Weights of a small GPT-style language model, trained from scratch on English Wikipedia: gated attention.
Each number is 50 + 12 x the weight over its row's rms, rounded and kept within 0 to 99. Layers, rows and columns count from 0. The size before them is the row's rms in percent of the matrix's.

# layer 4 MLP down (transposed), 1280x320, rms 0.0699, rows 446-463, columns 80-119
094:54 53 36 46 50 52 42 59 41 46 50 53 49 49 63 29 52 54 49 53 64 54 45 29 57 44 53 37 32 37 18 41 46 45 52 52 51 51 44 43
088:42 35 39 62 65 55 59 52 42 42 56 42 79 67 38 52 55 43 62 48 59 53 50 59 41 41 50 60 29 59 63 56 50 49 65 44 45 42 56 33
091:39 69 70 32 51 38 44 44 67 50 51 49 59 52 59 39 61 44 63 67 56 45 46 53 59 59 53 49 50 67 27 46 48 56 46 54 60 41 44 50
098:25 71 52 61 57 33 37 50 44 68 63 42 44 52 57 57 51 62 50 58 50 46 31 51 40 54 57 63 37 48 62 62 47 49 24 82 57 50 43 68
136:33 56 66 36 29 52 66 47 51 43 31 47 54 46 96 60 26 44 45 50 26 42 77 50 58 38 54 44 54 71 45 64 53 36 49 49 45 29 32 56
102:57 50 44 63 44 49 35 23 37 51 31 55 52 59 54 46 61 58 40 34 39 32 45 47 42 41 50 46 41 37 75 60 38 67 29 37 42 53 43 49
079:50 34 46 43 43 56 47 34 66 53 51 47 32 46 41 45 50 65 77 49 53 52 65 45 37 50 54 44 53 43 42 45 46 62 36 38 45 36 56 46
135:40 49 52 45 44 47 43 63 46 52 52 55 37 56 59 34 55 42 28 50 41 58 62 42 59 31 57 56 62 45 66 54 56 54 74 39 59 66 49 53
108:60 39 48 48 62 62 88 43 46 60 39 55 45 53 50 56 56 51 66 49 57 54 43 61 51 61 37 60 52 71 58 42 66 49 60 40 54 57 39 58
113:28 42 51 40 58 39 46 69 53 42 35 40 18 64 57 31 45 42 50 54 38 55 33 47 39 65 54 28 46 54 32 48 40 35 47 44 29 42 61 55
101:54 45 49 33 32 50 35 67 74 38 36 43 58 44 60 40 57 37 61 47 50 62 53 53 34 31 50 55 38 50 55 49 61 49 69 46 55 39 55 42
128:29 66 45 46 53 73 62 60 46 48 23 29 66 42 52 40 58 44 50 61 55 27 55 49 33 57 45 43 55 51 56 35 48 45 59 45 38 44 62 31
098:79 66 42 65 53 61 49 42 57 46 50 54 71 43 63 51 46 42 42 66 52 50 54 42 49 56 58 56 53 49 64 37 67 42 34 62 59 42 54 29
112:42 35 58 52 65 50 45 64 55 43 43 71 46 59 49 40 52 43 45 54 38 26 40 38 35 66 54 55 47 37 52 65 48 31 55 50 86 46 40 26
134:46 50 63 31 25 27 56 46 67 45 46 39 48 52 30 61 68 72 33 46 57 27 45 36 43 62 56 54 43 59 20 51 30 57 46 10 46 64 47 69
087:48 58 58 52 51 58 63 42 54 56 30 63 74 60 47 33 41 68 67 47 45 44 45 50 36 46 40 33 55 48 45 39 52 77 55 28 51 23 62 55
102:52 49 52 41 42 49 31 29 55 40 44 58 48 47 41 51 41 58 32 46 45 71 36 51 71 39 71 49 26 49 50 51 77 55 61 38 49 56 52 54
106:41 66 45 49 59 48 46 69 68 61 39 49 55 47 37 30 56 44 54 63 26 55 45 57 37 44 61 43 38 28 50 49 66 40 60 60 46 59 43 34
# layer 4 MLP up, 1280x320, rms 0.138, rows 447-463, columns 80-119
100:56 59 70 45 57 59 70 61 34 47 67 60 45 57 36 52 46 50 62 32 62 64 57 48 29 43 43 50 55 54 67 40 68 46 58 41 58 57 56 27
096:45 68 38 37 57 42 65 44 47 56 57 45 53 60 59 35 63 52 57 55 59 42 38 71 33 51 59 50 48 50 65 49 49 56 45 36 38 41 41 41
100:42 40 45 21 64 38 56 32 58 65 65 59 46 37 61 44 37 65 63 58 56 34 49 29 28 54 54 47 53 64 51 66 56 32 40 48 40 62 69 66
081:70 62 73 31 34 33 51 34 54 66 43 48 33 43 67 43 66 60 44 58 44 52 50 46 61 18 50 43 35 48 31 49 37 58 70 43 55 42 35 61
109:63 81 51 62 61 56 45 38 62 57 51 21 43 30 55 72 43 60 46 29 42 55 46 69 53 49 40 64 32 52 54 59 57 65 34 68 79 45 23 48
100:53 67 66 25 47 57 45 54 55 45 47 20 47 45 36 44 31 53 85 36 52 40 57 48 57 60 46 37 41 48 19 47 60 49 69 43 66 51 58 59
099:45 56 64 45 59 28 47 32 86 64 43 45 60 44 42 61 61 45 32 51 41 39 67 40 46 28 64 48 59 51 70 52 46 39 58 40 51 42 61 44
096:54 57 32 51 53 44 29 52 62 45 72 50 45 51 67 42 42 43 46 36 45 57 48 47 53 36 60 23 38 39 37 50 57 52 31 56 61 45 52 55
097:50 47 38 66 54 60 50 41 72 58 33 45 50 45 33 42 69 53 42 75 50 56 55 51 17 29 62 43 46 67 33 52 55 61 60 74 32 54 36 41
093:35 65 35 68 18 50 68 65 66 76 61 39 42 50 67 52 55 43 64 44 54 71 48 69 45 42 53 40 57 30 25 41 47 62 46 71 48 54 38 56
106:27 30 57 51 64 33 50 56 66 46 61 41 64 68 59 19 64 51 58 53 45 34 27 56 60 51 54 37 59 57 53 49 72 35 39 53 79 19 53 42
102:25 57 46 49 49 29 47 35 39 38 71 38 61 50 56 82 40 47 71 60 50 48 61 42 19 57 57 37 40 67 43 56 71 45 62 37 79 74 67 40
118:38 47 41 34 71 59 59 49 59 74 40 68 33 45 57 41 44 48 51 32 57 51 34 51 36 49 55 40 47 27 58 38 32 43 44 48 42 51 71 40
098:43 42 80 35 54 41 28 36 43 55 50 37 33 52 49 47 46 56 55 45 32 37 65 51 47 69 76 63 56 31 90 54 42 37 67 57 55 60 53 47
101:58 48 47 67 56 56 33 40 55 34 47 63 44 51 65 35 38 44 41 37 26 41 55 57 52 65 45 32 58 50 38 57 56 61 36 29 46 53 57 57
094:23 47 30 31 61 62 53 30 29 37 34 52 58 54 36 51 37 56 31 33 47 49 51 44 48 53 44 68 56 44 49 63 51 73 58 34 50 49 64 49
088:42 47 47 38 53 36 44 58 50 44 60 64 57 41 63 51 60 80 26 45 61 54 34 25 87 59 45 61 34 53 56 57 42 57 43 51 40 56 46 64